Each number is 500 + 25 x the weight over the matrix's rms, rounded and kept within 0 to 999. Layers, rows and columns count from 0. Numbers have three digits each.

# v: layer 2 attention value, 192x192, rms 0.0839, rows 36-127, columns 160-191
# o: layer 2 attention output (transposed), 192x192, rms 0.0911, rows 36-127, columns 160-191
# q: layer 2 attention query, 192x192, rms 0.0985, rows 64-151, columns 160-191
# k: layer 2 attention key, 192x192, rms 0.0931, rows 64-151, columns 160-191
v36:522512509545480546483495479516486518522510496469482491552527518504467465525450527440471512516488
o36:509492528526457457549499488445484490532534512531523487476544493516490508538525505528473528493483
v37:515500494465507517499526476489447544498468524432501520487483487515545509487494514562483499467530
o37:535531516520479438500506512457530528501477517488503484507468510494526513459482533539479514501555
v38:543533492479468554453480455478504548562539472536490515557535477490470511507459457462437514512482
o38:524496496498496517479511476468490465508477450504502477500490482469505496478537547537483504508512
v39:525514513464489493452479458531498496529539531486446505442493506520515494467480474486462527522521
o39:505458537493485491502532533492479460526448489522503466479492508491487506513492543513496486506507
v40:471474484494518457570523498476473550442436513438507523464578516492543516459555508563593478482485
o40:512500451517494471476486532522464550487493495517539494522508503472492508496479492511471511529500
v41:492512489514515491542493499464544501417472513505476506456531514487525512474545499560547488483504
o41:475470477495497538497493503527488499479477491494520478493487526463526471512486445540527455478504
v42:535516501502485528510495590510502490437520511397494482516563519516517475488500459485515526530478
o42:466492475505515496474515490468460497491501540480512474516481496494508536508510527490564479517488
v43:534491524563503440456512517524524478502574530463529472531513488464500485464498486441532493484478
o43:512535537530517495516504496466475505544501512481489534509487495562478554499477487495497445487441
v44:424531518517485523489462452498527446523491468566537489493480515475457505539534510451439491494513
o44:540504541511464557521539454550514544517549505480505488528464505507505450524526521497540515483531
v45:455473495550527437453501485500533478489502562531538489492549499468450507494533468475585480481482
o45:521483469492525501535511505486498521508513509487462490510495488512481476484478536504493471544504
v46:551485511568468524474496523453531470541559510552459518495521503469487508490493527507428502508472
o46:513532520474490453491457558491526481504506455494443484526493491491480474528522472512483487497483
v47:476524506567463494472423508503589457450512559479584489444545540472478491522517534443508515468449
o47:503502519484486493526514498464485468487534519495486489514469490491501495514487494498505456510512
v48:488412481496497538557444514489509504459473501564492500477490498491434539498481491526572456507537
o48:537554434498509441480499499537507514459431486427504487546494503492451453546512500562496507469538
v49:467484512463491498560509468497487532522466475449474493504523477497498492476467515487509485528495
o49:507496528487506516466509499507512536515512495513554500480506486494520530534510535497501513507509
v50:506471520504503426552544521530499466546533553455530503515507491493533498468514499433511459511481
o50:473522520530525489480495518491479519476469542495487472547504467554478537529511508480511515525446
v51:471475467464517519503500559513452553493466486501498512550548519505501505541500427480522529524503
o51:484509459528521495483525481452507495491521478451541458471546484524490492472492530471521483483547
v52:420500506494505488471483536536465474477541506527524501526489509500494495505525444468540498492502
o52:485522533498488529504526436513515496477504492490526518523500495540484512511529564495501510469465
v53:485492495478506469478529477508481516491484522523509524497510518500521503506562488534536459490513
o53:487490493493512513477476499513529498487485515500478474478491510496533479495474500455480473517505
v54:478542517562485511483479507524520456486564505484535471448478520502448475529506500501513478498513
o54:484498543515495497546469494487483504513488517479469546476535512494477470508495465486499502531492
v55:527512479482508503494547588524512516474476494459473479451498490486467509467527481485521543530501
o55:496501464453520477450497547477482497509493502516526530446509453512475448502512496503525520511561
v56:537488526494520460434586486522433559563514542507476498507534478473493489464473499518464529524462
o56:533492566502530542489528479493492543519494499507467511470481518515464500518510507485524544509489
v57:504528500496541480491511552502494489452512557513480506499594500497530505486506491513522478511526
o57:499501453474533510509467510537491483526488497496532498501540480485503508512546509462506502515493
v58:501510492514462485560423495562532474458447541512481485512501514509509537547584523477524465490510
o58:475491455531527516454473472461533482526526522499473500503523500475499514478546522483555489485509
v59:497509473490482476585468504476484476502495477476482491487524496488510526522510483496451554538534
o59:518509489520496499481494475480453528569466492518534498502493486517498458495511495496530476493488
v60:478467498542505514547485496525549511530506501491529504482494515496474469469477505482496524528481
o60:476487487542491468456510505458449466479463463521531482509536499425512478483493465530484517539510
v61:509479501521497516490452514550516525523468522552511505513462497502478475520477582470543473520506
o61:483507479520507464462483506478512464508512452525547505478551517502540504549478513512471531506483
v62:492475506496451480493454510458483482499496529503485456487530464486495508485489455461533521483488
o62:535490539488484522491520491476507528520471508504475532500517484478513494517491464513500526487514
v63:448447484504478447566512537554459484463447510466462468439462495502533512504497482511533479511524
o63:539542457491469493508488503458482503476507475534468515451495510517517485505502504504497521488477
q64:459494516520486517511512462503504505462526491468522521549518495478522503509502479509522512534518
k64:501515516509516509486466463496519491489456518527500468477540463509522516485536518495496470506515
q65:479506501540497461514546494514456538505511443524540498477480490482511500494519514512492485539491
k65:514502520469489549503471501496513475500483521460485500518496485487478486484476474487464490528528
q66:483535507528486491505571492496450519517523422508536499510495510477501503477502503484518507522496
k66:508481550494532517538484505498476498537486521487500505539510462485544443522480482475466481486489
q67:484509504533485486511563511480512537501509435555498537516513539504509496487490464515510550541479
k67:532511532500501536473483486527498497514504500481482494451498471518502495537467524530529477482489
q68:492467513486474559502476503518515502473470507473446492501486479489500498532494527522517474501521
k68:450547487465500482500490500460514500537525483500547502524470535503511498460481454455518495526537
q69:497487492496567558492507436476502479485525578441490514474532479520525517487524530504444514502495
k69:470514553529481501502519497474506530545510492496551499468520487499464486466459489477425532536496
q70:491499542502523522507530506498504517521508489496481453530565496467529476487466490518506497528484
k70:490547468479526498498479498506524456541499495499507502553509483491522483461504470480526495531512
q71:466490492498494482523500485531502532474518511531527525530548497532502521484510525515518500513510
k71:485483544517534496474523500501532525536542503456480540508491482536525540522490509470472489518497
q72:500532500464542484497493525561494493494453468483506523514524521486545501489515495459497491497509
k72:505486461534460465534531523551479483542475471497507482531525514445518514494528472495509507488479
q73:538478489497486543513482503491534467454570531447500487507477490499508487521548499501510493488512
k73:485468460502499491523476476481530527479483511480521449531497470485454513551484488517526522495476
q74:456441503466501527509475536502474511465485479526466504524524487504530487477505514485475484508509
k74:518490522479508504464537516512481536512541470496505483511486499478495563472458517480492485543529
q75:469492523483533521494451510530473555517453530448485477498553496509491515506489487496572469507478
k75:549459491525522463538462507480525484482521519527469476509476529503453550445495505491552468486467
q76:467509537450503550472490511461486529534476485476491506489451475485531517488461461525486479492501
k76:495503503494479537472472499518480502507502495524506525532523528511493495473476544480540483560528
q77:478540503510471538494468511508502495492513504514508476475471505511517536505528512516471482494491
k77:515496486484523509438472445501473512478547522525514464472489525480503522506515486461515501515504
q78:453500519510519486488522484535476498453488513447506481493505478486538498466477491497539472507533
k78:481517544540519467469484474509451550525524464518533499495532502468475475453448445484475491515499
q79:486517485536453515492509485501530491514528483503534528500495500497460509492527480504489494507468
k79:526492491479471510463533532508520475504491474530517473488492467521518499491549490474479499502490
q80:489506492501483463497514507509556544509473522485523506488492492475497500509506472488506519489468
k80:485524501518471545529489519506483450504481505481495518468530475502524498522509528518474475502558
q81:498460504484506490487532484536510498480521475479542508537489495461473529473500480490553476496516
k81:478491562516539517518494528520484499537491474487504484494488474479546413554472494470446502552506
q82:463463492460510520513475487534530486487491516511521485525514498467452515492487504514502479497539
k82:488551532555495465503500472483516462486506461527462522442476521503507446532487511499509523488498
q83:478489512489504515533546532547544524488492489506463467523542484466512489496482480516490501530497
k83:487517510480483528502495473496505497535528501468490490519513514487527467492469442490531495501507
q84:475496498489465463511507526553456502515453473553491446536498495522486505485478490458531483478482
k84:548463460487504494528545497525473528475457534560504504525487537516499568514559496498514451464483
q85:525466505520477519495486490501498504466536535505514503497487509516488516537557540534486504488487
k85:463497571510525518522500510476521507489472486502521497492483497513505497520477523507478477506500
q86:519476489479525493486532456465503460478484546484517508468511493514513485514512518510504506451510
k86:465498420489504510474470473471511466474482485535489494519524494523482544533507470511486531511504
q87:494492490451527480490468493486508450503490520466532511480483493497503503486511464511535496520493
k87:463481498490481504486482530518497501515505502476446502487515492506470531494508515510530505489536
q88:480489527501494523498484502494480517531474494516458488478506469505519486478473452507485529513518
k88:491547531529526495461529520543478510561467471482490514513490499483477456423448550501474499527503
q89:546531478492499482504482475472448516499526490482538509505455519493476480521505524472487484444468
k89:518496493495489527588483496464531556505513537511558513449511502517557495549548513492527522454497
q90:519453505472509512505480526529483517512512514486485491500516482502493477492492507495491503516499
k90:484527510488580454515539476492490543510469501476501480513532489505443504458461476484500501518457
q91:489487512486557484495502531539486520520430513471478495509559514476508517472462504446525483518496
k91:500506473510474486540509515512505445499473483499505502561503509502513511479522478529500494513511
q92:524458521518486500486488472455505507531526536496509526462495495486508517523524549493520516518471
k92:518466498464461536527495463464491479476500488492433495491526519531467522578494491528503506477479
q93:481532524516505500483520487528493518506458472526479498522485482525553504509469490525453513490512
k93:495532540561522481491514480515470514504473481499523534522502504506503493472491505484499478538487
q94:494502486519485485523482495486495483481509522486507481503457521491477482526534527495473506479483
k94:517474487512482497551510486498484488451504505497500496489456499490517516545511525557499491465507
q95:508498493477514461487490470488512491520522510505530510482508524500535494536499528507467483496496
k95:487462455478510511515511478495496507458471509530479561534486521526488551521534495505516465501516
q96:491518485592462516545511515574522507518510517508466529515513505504471493493502504545485557487471
k96:483516512480504530533536482466493542462524493526545469489517495500498503554488443536467488533460
q97:537442519505505511479518444446490532526471503473517514506446472488511485502507521511492477503445
k97:473493478510467558490502473508515520417478492480468478484524487543482549545515506503506502472520
q98:506507503552496498495535514456488528540510455418545487524421486469459468494497510478492461493490
k98:494533545516492564550496485467504555495459517544539503460466497477509466515490477456503537484498
q99:452535528541518481496438522492519492525454500534483497490490504492502542554512516468443485505512
k99:523500500484482478502530484487467465522528487518497519489457531492543460508519525475511525517504
q100:524496480497498475506523485517454528500522514481507507513518525455512487490471516548533490504467
k100:527478473477527541515502457492501518461536500517519503458553500482458538550503449503547471469521
q101:480526502544515472480501476458524496507495513515508523492515523512490502514532531491485499505516
k101:480471474489451517497518472501510464523471462521482536528458519494523485539526518500489481483492
q102:476537496505464508459497471473505488500542451535522553515489491477537507507534460510467497477488
k102:515524526514492508479528481484473553515525481484484515467490515501546510520492516471518504488482
q103:508483500538473525474472492496504465500539489497532492490480471493440548524543513463544484539510
k103:494488517498496480468479527460522481517511509508459414460512473508498481515465508454523537489484
q104:520518479513524457496535495470529480458559514443555494498481523487509482495531501485485503511516
k104:445526500537508481490509439482468533508486498500527501485478486470532455525502444487485548450504
q105:515506487493468498486511474505486499497490487528516508490497517494482507515528524493502504486486
k105:509463494514462495526476510473503490488506499480470489485468507519561528562517543543493501473518
q106:489516510484495547480441510522530484531499524504484503492521506482510502501488444519500508491482
k106:526528464453520509494482493492495509477487531531515472493513508506471482478531460499551524503505
q107:487534485503506533491489512519527476501510487466530522501473506489500535533513469511485502523528
k107:530458472470477485493504524478491478492527509529502485482537524493491450516511503477570533485482
q108:514466513471556486507474516474528520518499542489523490557505513539496482516488509496477482530512
k108:485531484502550500480514541515540499520469538517521542482479491508492496461510494458488499535527
q109:469504507502523511524455513546489518524447506496449489499551503482529527494492477487529492518481
k109:502460463502491510508522497533493476504507503492511474548510496447496536488484510506532464497520
q110:477562491533478505492505468496490495486469471494498495498456515491545538529512520526481504496501
k110:546489491488444537478452493483465437456536504512550526466495547499522474549562492522534476461511
q111:509444494447473539527508510542510449521537507472497496529512490485539466563485531503498499477522
k111:556496508490499497526506526491472514474462524493468501468506470495485480548485505538478538489515
q112:493469513482509517494501485482523510522473548494484497469524483489488492498472505523524491497502
k112:505484487463503503505479505488517496497509515516465516482502503505494484483525505499522508505529
q113:474572483517523513487499518528509505499501453518484500514485489511506544474512472503485496536519
k113:496513512505487504452512522502494494545504498497530478525532515465516464467501468450525490521446
q114:518496481495486464515503485484488487502529463518562530545480527513474480518511499501490503527480
k114:506539524518522505475531507501486524516524485501507518435491498499509531515471502506481487476522
q115:468513477511477527519453524495538463471518492496497473475477515508526485484555498459450504495539
k115:507485463489528529488470460451450484563512466498560492525496500437469451529489505541524505495494
q116:496490523483546518491520463478506534531460534496519529524519502484492536508467533524475501501477
k116:490512517536453466478531518491525522473521510548480547494519513573525488494532556489518511530524
q117:468532515465491525504510517523479512504511532466483550461519508505543492508470465523502501481515
k117:523476471447516458565467482508501522510515507500530528530484531491551500506524476511520507503506
q118:504511497530466489497528468516495472461494461528483513542456492479513496519522542502492512495491
k118:518499547529440500528521536506505508469527487467502485469478479512527507556531496519451524485489
q119:508512501503500489456481448526515507506526522510509514498523495489517470534490507494528488485498
k119:505456496472493490502475484472513534484529510506435498445490488508495525497512487480534471444489
q120:512474502512499496519515473518487526448464535485532478475493505511508468502491527508487471443470
k120:499457496563518470545523465498473508450529494534513514493521489495497542519514518509496457497516
q121:545537503531487536435510483513522492513495486477490520466481462450476562529486507494512517492493
k121:524523494469489496474474481469514492483499496464508511470536496545508446532545486529530523457464
q122:483483472486514476560477514510487524479490536509520481541520550501487495503485551487500515489481
k122:506473466484527519525540493487499506459518540525489519498523512492480525514515475518533476472520
q123:516474506464567458499499480533482519526464569502499512525529499553457482477475545495500465528493
k123:481511494464495530508517551510540486521487524524490548527525481499498473496522512486503518552485
q124:504525474537445468498520480423560446502593471495544525509503526492467532530544461506500544484489
k124:470495509517490543462452506502547484501465529531484474486470470495540537534472491495479517502511
q125:550518501484524488503527481482481544539461526458465493528487471510462491503452512522532498494492
k125:477513479514486515503463455529565528471471526506489522498497483480499534514520491473542490464506
q126:533522490510481519515502476457505505501529518489505485484458515515486500508526523500501503472474
k126:465497487518478558519437458485512501470486542533503499462500507491496496566528490498519505461523
q127:530480526445566513481518519557503530506461571496470505490534455511510489497439524493529464512508
k127:504492494478506462511511507518537522506509508481477520547514496519499522465518519460479492528483
v64:478485498469455559525511508478516525496520505471473501501525465499497466472486522532482500474500
o64:485481475514505474494535503495498515445457520522498518528487507456457482527447533514492521492469
v65:497497490507498497528525542475527494534481493433484525519512472496574481519478522512479517527514
o65:494463442473470487475520493477514484491454469462488492493473506462506516556483493469522491495519
v66:506507520503489531445523517495480492531487511461521489519506475503521482493509539497491495459476
o66:505555506521503518489521501521449494498489526523485508485501500542509474536508490534459491467507
v67:527511509495495515447497503485496502506545509531504498499450526494451493469514468484520512491477
o67:500531508486497499490496489469497510488503481502509453529484488534498482529542482486469507506491
v68:465511510513504457501540545498485516477518538541518503484463489503514506504488527485511493490513
o68:539509530532506468514522512553488505500513506514458509509500462506500480525495460524440508515529
v69:510516498513530479497481506542510513496480523489536505505474519500453503472497481466497480508503
o69:566537422537543553494458510557461455496469448536519519508501484506535463507520487501512491511501
v70:512514473466501496451498509524512523498502536519509502471481502516484496443486510500496479503499
o70:531519464471541502471458497480512487504531504491520560460510504572507523487492475464466525498536
v71:457457484469505490506538501477508521502472501476455482513519487493504472502477491525501512533498
o71:520512457566494519505506501498504491465543457457504533466473538478485495486510503502504479522484
v72:536551497500524497400505488527491483534483488548515531462460506529528491454495493513510455493529
o72:541471531475521513517466507539520442498478533472481488513522513507529505532454496459477506456511
v73:520522496519511480538503468474489511494515486484498512489439525508504500486495509486495484499490
o73:491481471466496495507481477454489490489540500501447473492486479488507546457478479496531479510482
v74:547535482506530438484532499539482527488493489549504518493492537489519520465493504516508509493530
o74:522497482533509574528454536491484497508482486521474503497462515465479496440489503522520504493499
v75:499546516504535489528499458492486516496490488523486513531504496511502515452481472518491518501532
o75:562478527528512497523506480520490487470502511539491515500455473512485508444473495504533493490486
v76:496536498500499506490533500513479492503469466475460524496513494500517507494478468516519490490516
o76:478516511471504510555517533508482484481461510483493485488497475481510485488498476481519512479517
v77:483442528507533517483514458496518513499496507527505490509524479512485518503481545505459510524502
o77:509525464506517543463477472513515449544468503490479509471533476470492481525532462470533503515503
v78:487492486491477507529518484481484515496475505556445515504507474480494499511504455551533499518525
o78:507523546539511469529541477472496525480513501491498481498507478480486485493510516491462466519478
v79:532511498490501544472475517537518497533456507440493482506531480508490500512476463470473510504494
o79:475522448523492543425497476501497481504534507491531475489526540482505484512510490473473501509466
v80:499489485483452541509453502502504494502498503511517510487519498503520480481504472496524475467508
o80:510512500484478488489523512519530448489503462496522483495512486534520457480505508489456534527513
v81:546532503436492488436544504509517513518493475486472511454495493526535504465494527516511477494525
o81:500453496494527503542489501507496432502514507497466505487527493527490498476506513528477526476518
v82:456474497545496562513477526476503501465488540500473491491517490484498499536510476514505533474477
o82:482507478490495483477536511479467565499524500525537501513489520538524497461507493473432518539492
v83:512500502445505488509513498497502484483482493470491504518517499499510497490494549465493513519478
o83:492464468534524506521506508503510479510485488477474506488519504453482518480516542482512522469480
v84:517479513497509550513481494497508468523513483491464506518524503496500498509502477490501511495498
o84:476530477461485479473457498498520459547516503509486501575505464480475513519466514469501490501469
v85:511515508504492495521501448526490510509486481551524489481498498489474497457498503484483484505528
o85:577504518530523499489517526498519461483485477474441522524518509496508521490483514483524463529534
v86:462468492551494494534458494505502493476503482498492509524541490488501519522474497504522516491485
o86:495528459495504500515548482520529485465518513467502467469526514478492485490496517525505504508494
v87:507469522492529514460500458510481474495455527554513483515504487495443509521517500478502479510489
o87:483507576517542517503519474496503473510508499479506539495483491536506503530500493504476500522511
v88:494507461507528464502495510523496486491462465480514507508452505499433518502491493503528474507503
o88:492509504563502473510468485477494523498544483509497487484472464517459447464493509494503489502489
v89:473486523475497516560535523494532502513494544489476461475500485501486471487494470471478527487503
o89:505470498543501484490507558497474477502462479526491503488511513483501508505498493467517485538496
v90:525517505436496491488505499518515522513524487483520484478472510504481489509486534479486502526492
o90:492506436544480497464507518447536496488499460492473480499530468495491554497513486467518513522499
v91:447472524530498488549524493469499543500488457488487472497524499492524481528497497490474502507511
o91:554510478564499482516511495517480493502504479488508530493444482531498548496480486530500456526541
v92:486519519515521508546483465524511506499483482485510504525549493492478505497479473484488509492487
o92:480517506516484546522474499523541501508486499480498510546522488475491510479478521499542507509457
v93:490536484496531463546479507497480491483508497542527499496478511498520495512524496514529495509505
o93:490503478509477527498519520482493524442508508484521519491467523501500490464526514513527559490508
v94:484503537545546484510500523498521506484505512518507481473541485499480510542502528493485517484488
o94:481490482533524506496483498471507476497516548485495525480494473497505516544515487501464502507483
v95:460485509525504573510525478504506491493470516529508503487495460485438497512487537524496494468491
o95:525547492507512490531528479481521516476520481483514598469463482509505460490509471508482507494528
v96:507489485486487477543509494496520556499504489485476485508481503510493505482485514515482524491512
o96:523483476485528485504524521496499561491510456557494494497521541547490533479462503504495447504490
v97:442459488464519495507510496462475491489467489469483518505489487498530495523505488513527497492484
o97:472511489472477523521517470479497494522492519487508491571496441542474492542460521488444537535526
v98:540525476484502493532504520524513504501494464430489538518495506490532533504485486499485510508517
o98:499522451485504468522500502511462525513488514482514468513516492486553479469557514459538512483535
v99:511536498494502519490488497528495519491546516524498487489506509496484490442480516492473523495512
o99:543471542504528482490492532529517562472483486493498502499486518464503546452444503498527468489492
v100:501511499524484486522465478488503526511508487555516507489543521508474503493526461502497470483529
o100:503521588500489463553499539503526504526487519527498460521493505501475478485499495508493520494504
v101:519503482491483492530462483483481471490551506548498511479460529490494483476546458536543465509507
o101:512460520479493475492534540507478496521530473511486517504477483479493512481455530490491492498500
v102:505476503515515522495539508490496493504491498468448502499525475509539517519496481517500547481500
o102:477534485491461488517521475523502524502457535510532538501500506498510459513513504502418508489505
v103:490529520520521519423492498512498487523511495529500507526482490505463526475490490489498490498525
o103:557481521470524501499451465563463505512499498538525566516548534515511533561516463506442463511525
v104:499520508516514517516488495501530498520519523533503497504534507506513498478485488519506505480509
o104:522490521419522498501495508467524511444555525530537504468496537530479513533502510527472513480518
v105:507488482470483437520458489480526495492531497483532504483517533495523478485509524512484470522494
o105:564489474486497528542505500507518471519504457455443583482496502464491504512494558522515503500520
v106:488505521511475473535503510523503517475499524452519486463513494489552481563504525483474493481496
o106:498510504525489507502515514478494509500515531465467530538510465463531526507497479477529455509490
v107:549487513497486520507498473477488473500506523472515515521493515516519503516517545534478479469487
o107:492536508505491484457514489518513504514521501493515508539516519495505485498484522464534486501498
v108:505513488478490505554490475503513529490513525471494487497488508494479485454489517482494488501492
o108:504502445530500510485512482463503516482512447493546523484492506473526459507441544493525468532469
v109:537517497522484492520496544483495479547512517462538495491487507499493459504515539496510461483488
o109:519488505494481476482477517469511484467514537508486496519487506537528507511501466498486510484515
v110:436471533523483509574567497488526499509468491468480483498575465499542490529493521474481520521505
o110:493496497509470494531509522466477475527447493451476525457501476450520467507489502534517513509536
v111:508530518526506453476504514525502504501544492473523506493441493503534496482486559478472506479487
o111:524495485519480490469468504554490473470513470478473484497518436505523485498521520464509499504463
v112:484508513502493487457517542491496508500550486490497496470469502509528490521501547523492504509484
o112:487480476535512528495491511437540497480504513440503491471513496491502498536496515506513511489494
v113:544517462486503442513485516500504540472511474453484528495508521491536531497525478542531495517513
o113:515509462499448513472458515529501514506527507495526455510474477499512472452511496480493483546550
v114:496522504553491513532547483500523547499527482461470495496480515494541519480482488513478557477493
o114:507491458513507509497500487460486514466512489504501462492494477474476480503495493504502484523477
v115:518490542536489559485567546492494514488538498508471501473486474494545502548525502524510536462503
o115:499515530509520486511523474501478505487499504482514490489509489501486482493515523482419497527462
v116:489513501547518484448483528491484473485519499527502539513542498509503520492503517518508488517485
o116:445481544530504480555491459492523535461435507488470508466525512471499433518504520488526528454482
v117:513496474473497468517514540475506492489500522495509520491511502499546475482512525532523490517505
o117:469449477492499501492498524513508516508501510487503499497494524506496516483510521461530523486474
v118:485481508506453553540535497497527491508501494419476512523490477491442495508492466515511515510486
o118:460545469476494430501546485458497482492526498505507480486445517524511482493539530485506476539476
v119:488504502522495461527484507470481518485504527506489505494519488487511516501529483514503509539508
o119:482497539512491452515539473511479518505475519517472463504511496475496497470521482529498487514478
v120:543487506475490541453456502516523480509502501513534490494519513511496509483508525486469471514503
o120:506501479494476488511443533554485480470499514509534532474520531506532538516458445438505512509525
v121:450476531523488476522528532511501503508469490493505479499546478488527467497485505448480496522488
o121:490497510487529486483495521489512513480497522470491506498476484492536524524484477541517496497522
v122:509549502534505502491536540514500513506553475487514527459508478515572515503508510516500526480523
o122:486466516493507536532483515462485513497519529472502476502517489524513488526474528550471513500497
v123:549519513530542484501468505513486496498535538544499511487485531482461514497504473474504520478488
o123:506521531455501508494481525522485513456512508486522510517512543509554524500484500478471506469529
v124:517504516529509497518483483537475507487508523535513502442478535488555485514499444501498490465527
o124:508475535469541492483460476526520457535479534502519516484503512455511506471445487478483529517521
v125:541516504515473499551488507515525536484545502435510489502477520500523494488497487482480531481479
o125:498487474478479466498527482502475542495496506501490473538532472516481500506479535476526490465466
v126:525546467481500493500483489511522461526537471420518546538504516495530511479482460521517476518502
o126:496496474465452485486503494503461491490482488496446510469500486498496483497493530534502506487524
v127:541519464488493503484483515470503486528475486520562525508499491519515506486507542525508475521497
o127:513475513471517495491494486498524469519469501512495466477503486510470488514478504462502536478478
q128:482512511507456522474520521478529488534519493504482501524480469470504506500483458486489553547517
k128:503547495491497476474506523471464508486534504507495550474471536524471493497496491477494472503536
q129:499483506512449501509464496477531472503522507480494499476488494519437495526506467477502535479488
k129:477511481531486481501487492485495498486501520513517518501505528520490515504500511523488514507550
q130:495493495500535492523522516475510480481497512487494522481480468493509460490540513518520524473519
k130:480491504516477498463504496477474484548524551486550490478485544504470532500499531543514472520522
q131:497522517490485528478505517517489527496496488513471502485479525478493472499475485498493502516504
k131:513484492492520475520525478484511514519501498496547506541535497515458458479504502495471476519456
q132:499486555546505532535463517525497523541472469471475455458522484506497500458460561465540476496489
k132:532517475521477506506539510506520502495490464473491532491503488494493468488521545490503510465461
q133:549499487478507512531507491522508487494449476505491502531529485506524517538486511498521520466504
k133:471474501502493491484485484516529479527478492496460483522487483519538536483445493493502535537517
q134:553494508522538477536541549548439556500470483531495488524506528474511447494466543485513463486454
k134:508518496470493523509507494511490498506488482515484507510516476512504466479488496472482506504500
q135:480525490475517475471475478475467518517532475462494490458490514509504521513507492535514504497534
k135:478521488496514511468485463466491503494509473486515527538492484517524546499481445511497480494516
q136:507523473471517531490542508499481507499520512518532495497507471536454518469490498507488501468511
k136:493510527463508469465479571515467503483511469566489499484480512501533470509488510476496502467544
q137:502527504495511475457519473505534487529503475470531504476507549467540535515531480500480474516499
k137:443546485494527486505441524456505462456465503490538484506500508492534476512477530504503470506537
q138:519500505484521490467516528488519505513489535503462495570475532499480514504483558483514513513524
k138:455456491551465470467475460533480476505551504520526467502491498442484528513525514485543460489477
q139:531482497537521516539560450500478515527525476515483520481531479471474528514479503549508507445513
k139:479490536470502464520504535507486507488496498457574475511487475463552484509442547481532502554510
q140:493485509495498522490519544500487510497522522457508500541513532508488499473524491501496470515497
k140:474503504520495524528464482463509479457518525555527487469552486519457475532472491485507476465524
q141:490507491481487475508503516549490487498472438446529519523497509480533546484495545480520514540525
k141:462461514510523462501473470530487479475520515515494489516512525497493520486492546472542438492486
q142:487502488507517474486509464483508500474507503480519466490500452493502529521471504504521515466515
k142:545490512510495481482529497538523529527465482440513501517461501485550523497517496497507528487486
q143:496512520529527541514509475450510538511542477526457511521463524492492515483493512518524506476494
k143:496497506560437462486484496507509499471472536441514445477483511490502508447545471484508517546483
q144:500556512478519514486543466527486530489491446493439505503533502465590504512473523538449522543518
k144:499562455470467513499468482481505483561476467511504542521487464524518488470466473489441546561540
q145:534535527474495521462530498553483535511490482490473512517510498495503515477477515511485528529497
k145:499514474467505511527499467471529496512457495477511502521511477535518519455469460462482520523527
q146:538530515499545549493522517500480523530507466473469488535497486525503520431480467475509492466497
k146:476476499544521508503511469504534539453483498510505486517538468517474501462468478473498513479474
q147:515467487485563491545551495544447522488490480521487494479504511506530479500488545521496497483503
k147:501491507520475483478498520512497502502512504487483459502517534455473468511530540488530457524462
q148:485477500514477523489445523495528479497533496490492468494496505493506506529520490513539496528506
k148:508549479515472506500496509490489461470497522483480496473481530508542446482537513511532526498489
q149:493495518480494570521480492466504520517462525495497487494500442520508512483507493496452507441515
k149:508469511508519479486520473525538520504503507458504488485488475538477520480491538462493525471499
q150:497479529530513507475480458460546460523494489450503503490551443501474513538497545494490504514497
k150:486538475510482518496478490479516481497508484473516548485488472532521521496510486513499530484532
q151:485516428463477495459474472475472507479501471482521576485457496558484573476529521563512484512547
k151:494468521494515496490502516499503506497515525510503490513506518488504519509490516501491493502512